{
  "n_layer": 14,
  "d_model": 160,
  "n_head": 2,
  "n_kv_head": 2,
  "head_dim": 64,
  "d_mlp": 640,
  "vocab_size": 2048,
  "activation": "squared_relu",
  "norm": "rmsnorm",
  "norm_place": "pre",
  "norm_eps": 1e-06,
  "positions": "rope",
  "rope_base": 8730.0,
  "rope_fraction": 0.25,
  "qk_norm": true,
  "attn_scale": 0.192,
  "bias": "none",
  "tie_embeddings": true,
  "parallel_block": false,
  "extras": ["some layers without attention", "local attention windows", "value residuals", "an embedding shortcut", "learned residual scales"],
  "init": "trunc",
  "init_std_qkv": 0.0499,
  "init_std_o": 0.0105,
  "init_std_up": 0.0499,
  "init_std_down": 0.00472,
  "optimizer": "muon",
  "lr": 0.0107,
  "beta1": 0.95,
  "weight_decay": 0.024,
  "lr_head": 0.00741,
  "grad_clip": 1.0,
  "warmup_steps": 29,
  "schedule": "cos",
  "final_lr_fraction": 0.03,
  "batch_tokens": [16384, 32768, 65536],
  "seq_len": 2048,
  "doc_mask": true,
  "train_tokens": 110200000,
  "steps": 3541,
  "dataset": "wikipedia_en"
}
Each number is 128 + 24 x the weight over its row's rms, rounded and kept within 0 to 255. Layers, rows and columns count from 0. Numbers have three digits each. The size before them is the row's rms in percent of the matrix's.

# layer 8 attention key, 128x160, rms 0.158, rows 51-91, columns 0-159
103:082127105131060138134136097152158135099145173126097135143125155145110102111095107137155151129129113152130124136111104126137163123088098137122189104110089126109134142109143142143120093120152119121164127108140118166133136117124160102108077126148142121135111154147106163123117154090124145129124128137142101157131128122126176172153094149153129096127129138172158135089116079160126115101184174119116136132107093132150151161159137130146117106111125145070165091105172113157124084132121145
099:154111141121088120136147128142129130142106115090099126138148172146133126096146166118129152118112125111119114154104139152145139136108109085127150118148131138094153147152127139145126114133104138128133084154139116110104188142166153117136127099120159138176126089112127143140141148102172137160154135103119131098124166128128155067173097132129123144104198129160125146150083110159131174153147140133155128123113120107092152100123114131141148094137078134165067122117102130123169082160079104
096:140115105098101136086143139151135146108135151132165116116139129137127192144165138178146114113103082103133075108149099136170125153148124124133118161123079086117119110146114136145104090143142111122086108133077110140132127112114109179112137118146121094063140089120158137109135095105128128151111123114106111159151148141057124135122141157104109090163155159107138109144148120135125112136120097114115068112123121125131115139114116163207143113108158136150115145118144125124098116131124118
097:136167128133075122093146114126123136166119111142119172146137179132103148111109148142094107129104118122072158110106126116120183134141091105108123129183132113128154157185108132158162142099091156129117122115092113101123099137097155139138147109116116153108145145146151093110133170130137135165141176166121160126125154128100142133103149159135111114138136143120140143131114137115152143146169083160147074146113144121124119128108152148165124101151147089050145092123133120145115100121151138
105:111121143131128128116076160106143138175142133116131093114112088104120152122135105117115153116103116127112112124116165077146153144126164147161150103172132120160117136159142099139139137155121158121138144149119102123076104129146080103066120163142136154139127143153139143127134131140112110122133149166150086095183111178152108134118123102114135099116143150133146137155137111129104122136095156101141190116142137116190171138127179110141114150125137174114107096138138093150137142065115112
095:113134125102144136080139064156098149157119156109128099115112107167148087129144111134154137130157102118145168143133077136147142109130116168140154097178124145085130136145152118129102126135147161115102139128092129126118119147127118136135151106155063163151162108146110148147108110103132141140152141118142136112148147153143127111067118130111111085111109178109149136127137131097183135124118151153161092085158097135146121156168089100158122113102088128106147127135165120112125162164111144
100:165143160106127096166119109149123140110106204089146121085112131115120106136105132108120098134122129112084159099095104144124144141096106107124196109158163115131098132160101125095112194136128107133117125105090116153109119109158135157134128111150134141183100101124087143150153089095156129129140130126139118173159119126137112155104103128125126180104150139152120097144136177146129134130155176116150125156117122112116164114112130156122128143106093106115115122113108107157134094105131174
093:116123175134116111140204083119112162141114123097105142135119138114133105127108133144152098170133132150135096077116077112176151086107132129150137165109078104115111123096152126116142099162136121121107116132163154114135143153103100126119118167158113104125097154103148158121086117146096134096151154124146116137183152117127097153162123098147145125145117153157079104156139149151088111136143186161143089167106131132160178128117136097134118122135092104133136145138126115131126132119134121
100:111094135096166118086143074139122116126108159130129109126148098151137128099093127078123110093154134143121137110108161130139103173113167202083105167113157158115104114150144157138113111130079121125126120136148166155164109149143119111172135154117123136144124161104132132146127143107153128120116171101152106122160115128124115124134075107110204122128110176122101121146127125142122109127138155176150118141143116178115127125124128125088083154132100117111116179094138123120145158138128124
092:101144176117182134180151091155106125131097143155178093097134092149088175133160131130136140152145086121107117095098121139153105112143145089137133102143138144108115145125159106137132146139096121157088112131108160191108136153135113186137120128157142134119150144125115123123079116133124085147144113142146098189098104156128102131079119116119116156122109152101124088118148111126096169098156144104099124130107138155128096126140112120171116105117118110133124112120138182134134110125148118
113:125139169131125127154108148096145085142145122116119154139142145088089157128136120140104096142139146115075071138109126098114129113108164143133140138153131142116134109122110076117152092123153140136127201147170128133126087129157168123070149116146207146123135165136123135129102165124155099133125136150135114156145128168144140138115132140146161130160119155136103111153138150118164152131153127062107137133132110145173112128129138138104136103108138116119125109120096096142124072091172111
105:127132116137127124117128105135154137115127133088118152102100109125145093150135181124150171102161131079109148097096139145160122088107137131148112148103098154129097105146169121160108119133119096144081137099119101177091109130135170095134107124108164115111148083092119085145129118177095142132145137096154093127152140135192125123145150115141131160180133123142150090121123135127149116111116179121114170134117106114106159139093139118127130113148105131145114157160177143137148147112184106
102:105126142171155087093103138105157160126133134111124126119158071122142160143098106103101070138125157156129146113084126134134139147122128127101150098105086098124125142138108127129113121119150090121092129122142109095141119121138136122125105165097163083131121134085142126184157109112148102140129131058111126152146133117124096118162174120128143126107166101142128149124094160094121096186121141163147104108157091111132112146165094117120095120151124120113160166176095096121142124124129134
095:150136114111128073162167118083100085112133104144088134111107168150124084111102167140087123085126137132132133108177140166113131120127088109136118102079125111118159080093140147137123083091155133102141084114100143180138134128076117142094144109150149077118130151145161098098124160123147121105086131118155129115151135133135124105130145145162141089125143122166124108121127120164115139129157117145125152118136146143151135144122152132132097140101152144142103051146118119118152126136112117
115:135159093081128141141096143119148119137148130144152111108142109133110085075130116115134127131166124118114123133120141142129111131144090075122085132131096110114141150150101082129172131170098141163131143132132129107140141104128194103117141140133126163106115109099098189108113130159088147168113128141152139114124122117136105128148119071089080144129104122093114157142135136126109132110138131156135130097105096088136090142152136151141154134122105195120121158132201133149114151100117160
162:155095151180125101168151122143086119121108133142100110107098110126152124155096123139143160147090134151118127105142170137122133148122148136121162112138142133134110138101145162101111136086121126091134121117128136163132128121118052175118099122142157117165144118172157064127121123091186149085149137132104145135139144130116175089143178169137173104138113125162127122097139123150111135128129103121112111128115112150133167113128106109115089119105152094115099098154100110111150128125093083
100:165097122182122152158132103149138143154094136123125163126118103092135177190107114120125137147126098130113126120143141101185159146074120167154157136146135139153106118129160123096119113089119136116126087100117134143130134137139081120161102148147165142134146100144104130142111153123173163102143106145096126169152126187128154126148111139119137114121142114156098078128146103154128139131108126115129130138136135164160164158097146115068120118075109151101113140110142076147151120131136111
103:144152163141123158131115136122120107115133142103169138178107137114135078117143112164151112165123155159173146085130107161121075125104100135089113127092107130130141102138088147155173111132153108122143122104141151115051141151131146097134120153125151122100098172141126134101100122107103148138129141122137154121124146149103122153150094105144102139122143101129141101177095090122141124114140117207105141164088159117137147092124072125112134133133140106134150157146145154105128121091132113
094:150063105156111150163165146146139145163131135142123147106149101147131115148108115082102120113119142072092139128124083183123135146122143142144122134140116147114157123126108145092151114132127123133109111134150134135131122110133101125144116138131146128087157162094152118150144124159153160114139137137102084083140137133160127149079119179137118187136121093161125083115156122128183065125135151116091130089115101124145156141108081151121100121161121124091098158110108107093115126126125166
090:148117145138115080133119106190195118116109184094148139107108151160112089128139109177148119109121130093144164138143140087136130119130124121131111163146120113123110077103126135106092111104110128115164089099089150135117132131105131139125141125132130112117119161119133178118123136104147046085159117125133110142068153117161143152108130166081099085143117107142131135143121126127164135117098113108141128144126130134095117150105139124149103151110107124156097137140123129140081099172149115
099:148099120095061113104136146095075133112131123093184098112065145093118122165137093173106101143136128110128128115138188112092097087137118140149126143127116190181099133112135101138134125181109129108107117125116130107072126121113119118122125130110163093092138154103198116114108131093152131144125142165141120131127137133103119133106107146146138109124124110140124112161138102126129136144111124138115107146095143140099168164125101152112149118139129097131134124118125143111100131103071143
081:132131099061116103103092143145121140115161133161096164109145141090127061126103127134141087150132114112144131136137162106119119119129120141137122177112129127150115098119084129122107136131145136116148133079194129129150129189101175116126140115143116125113157144094104139118092125165127149102155098107174144149182123110112110101136115156089156147123109125144100110130126152132128127104085131172119138128152133115066137137124089084088121103147111124127160121159120153124106101102122132
117:096118114090087120099099137153152154148140124112154191133148114115159165145153150114144125146148115107088129132077101094117135098127111185129138175119140137080130147157105102110152144175148103170131139142113137097089122141131148107137151148107113126131124121091127201169104109150111103130140130167125138148095106130135093129113097144086089108139153116101123170156137143115092106109120125122120142142152127101106135089159165149108158112169125122111155151125128147149121127116138169
114:149129099136081112173173108130078100142117141136124105114098161126119114124153106115160159131152122127120110102132155152130111105128130118126134097122127108154098150119141186097125160118135108150122143139181121143132104107133115137119108085150149116149123118159109088145136120158166151128165131117105150166164132134107130098114154139118143105155100103139116100100141179120095101119112127153140125079145113176076186129118083116144102156148169099130134163108108120091140118135062129
142:111173098119193141124124131108141135090146092132122140123168159134118129075156128079092117125124113130143138171136101114131128132132123111127092109092100120121115080121097113146143125157127148147124110142093139120114172159111171127103174156125099143092164126125116162092107104117059111160100103089136109125111119100161095129137102116124118106114133135110151128130128121114133165115122141110124145117148127127159078146161176165160152121129093162173144119112137131156096141111173152
095:073150149102143134131098148111097138139146095118134181149147087124156149111134146145164136119198122130129138101137113094140147108107103099108138146096106102105162155163171155092132117145146143068142142112139137113082121114134146109069121101121115119151133128122117120105130145125169120147103175127142155116118109134096119154129142087142131130109117156092164147145149164126119127147132067146142124122095136140129129078143113094147151125110109156132145072123124069139147139123155167
112:154131133142158103134137139117094180097134127140161158113097126105119119153151118166159105111166110120159118129141163143083120130071151128130121103111160145119114142124134178138134139184126122166093156164111160134129135161133139159126105153165130128158132113147119090102124046106122144175145158107087103123119128143138108130109126128130159100135111121138094089140118094150129118156143112077119124150102148093124146102127117105132123161115102108154089154156125085126150166165132100
093:115151131107115107127124123145122132129168139139179119116113134098115128142149189135110150116156145131167104100162151143118138130111102112081152172155176119068139122170128109109134138159143134114094109079130146126144105098115129168166151118144110138139135104158133135152138105163141140154154113131108091178105180156152133107097123158107118148110132083097107153137110186129123129134114139104143088122152135155117141160153095078176130126131103131071147126098134150116144143127104136
100:117143137131157084162110135118089147161136111179121131155104125143118157139153133104139130150101160138094150123098138118153111134157155109129141081130135160131112138146151157119107094093130076135166156114122131167172129134118129135127107149148132114115158056147124141145108108087118102135117146100123116139125153172168118140150185168142193142104148131113102102114177124178136144137127157174129148130086131141127137166119087136131116129103144114112134088145124112103108145134112080
094:137134165130160118101141141151143141141108149116090157088138116165134093103125090109108163132180144155115103155098160137150110146123109109164102139133141159129128115134157119172143141138138147140168102142146118089105139115142165130123152117136087124129129146125100110042126149111104136132164174123111096181142108132136115130147105145076112138111113144119126115169135109164120101132090125118153139126120148061160144131158112148090123137096077167106121132097168124128142151138154133
096:160100082093101138104132153137148193106159119147112115088160123158145110122131155137114127150159133098124107110134126099103139137059124175100113149131115098147133124160074080113144105108118143127118114150107122051120154118125164109139116199166147118127104123126106155099106119135122126136102138128144153130125137137118142130133103142064116149169121119155131129145133113157123105124133159135107164102061131134125119132147094150137136096119124142101109143131134098109161139100154156
104:138094130078190131141130160147172142095175097112094146138135125114155067153125151119100131132146128117153132107138086152099122107145190154139143141141117128150110112130112152191109116132157116145102107128082123096134129146106128127151093180146090156140164111102133147139112142158129147154133163095113131108110134159109127141117130135140099167106096128117116128122089099141189105136117171176130113112097154125118144164111115149120122105114147097156142135157117132141127142093128092
101:110162136160126115107107124093126126152157126101148115119131113081144133133119132118124146097157128121097126137130141119128144174149113150129157149185145143160105099098117101170165112136131155101103156118140100082164094131145160102134139154134133122189134144133111088142148092123105157153091155103108143106118088146129152145125132151170140149078144130104115175126140091110139133073122118138149143108118153073083120136128114152122160069157121107127139094130119143124153100113076152
089:108090133117117106172193129107134108143160156120096172124178103153142111103152150170122159154140119149120143101137113129124183116145095115080122149098156110100134133141162137086130098122162149128140120062180131178137142109129130122126117090134137138165139158119111152102124126136168156128116150158122109130127155127136133144120090142095138086151102119127107148130130130117116072126138131104126147150091129113126127035119143138095122151151127114146134163108131119123143114149152128
095:097131138104136106094125128118116144130130130124151092133129162159102078088119148101106148079130113109100112128087113139122056131157112116126127149104127110171152140117108177145134115132096131131129162172117133092161098163143110101140113139116138130107114122127131079141128144143143091162140152098134087145112138098089121156132126121162100186139130172087172170131118179149153136135178126153108158098154126127089118141098107138132122172151152128121152125160103131151113112112117116
090:135133133152090104116102148124121138131089103167119122176129120078103129143102177103133154134160106181145158099134170187098126133123112149162075127112162152129111139111159129103118116111112120133149113134105122102120158129155141119110131111114154176174148071110110120181114133123121112161108117153090112144152140118152163135090105124152108180107116108130157133108083125132139132127062134147113118121138146143131145153096110091100120113152129149117140143110149131168124166131153100
088:116134110132149117128120129117134167123125139116065138149137181127134150184114105131161150159101124153130095108170129124141102150130140160138147126128128123171099150124125116117104140139107115110091131106127129144134121133115111119140084115169175116099169118157122134126144156110122131091143107119103132083154118122093106119151144121161143143144125115146129125079166154118136141160183162109096128138080110158136124104115083143195146125110136105111084163142149121126158182062108106
092:141097065115089119107124118071146173160111152129136129134099164128143070145068145092090134168114100090119103076130129123152158124106092153161115150135145144150157158142124149104138165125124140134125135159108124140151149120168102139098158123115111108130120118131181127140124146123171128153103139172162119122149108112139141118130093147118085102117109114151101174140118086141145115131097088139119111156116159106135160154109135110094130148130123130122128160123165104117134157093102112
090:152101105157171174136112153122114143117142155134100132105132146119126137173142159129120096147110100161117085139110166080159165089125124142135113078095112096159128093102132093109122097112102107138104133148156153150170140126156114126140137129151142162117131112138126129163117136109101158106133120163122103126116200140107137120169126147136130102125104121147163143126126158154145129114142101153072129192158111126131126134061097141153131155113145129116153101176087129096145137133116116
098:108153149114122111145096093132131111166130149179154105158134155147147091121084156140108128165109126101179120153099127137136165146074115160148104129140111116155119124140107136112133139145102126188165121134145144119136136120115144124131112157123153077137112162139085138146098146094117118177159135091151129151153096134146180146096120092139190121099177072131121133127128111132090157094113134109112177111133129117130119146154143138171124091124101157129125114102110113136115135156129144
095:130092180135091120113136132140117150140105118105180095146145087145161125131134117151135142119201075110125107105103136139110114120133138165133164203119105110128101127111142152103113129145097145133127119144126148164080100133120129157147110087111171128131129159084161101129108112086155137149178165143110133113124119126128118155101124172103113146122097128101130139144097119127154113137166140153164154099124134118094170111100148158122126156118108154122114156116172112099096109154134110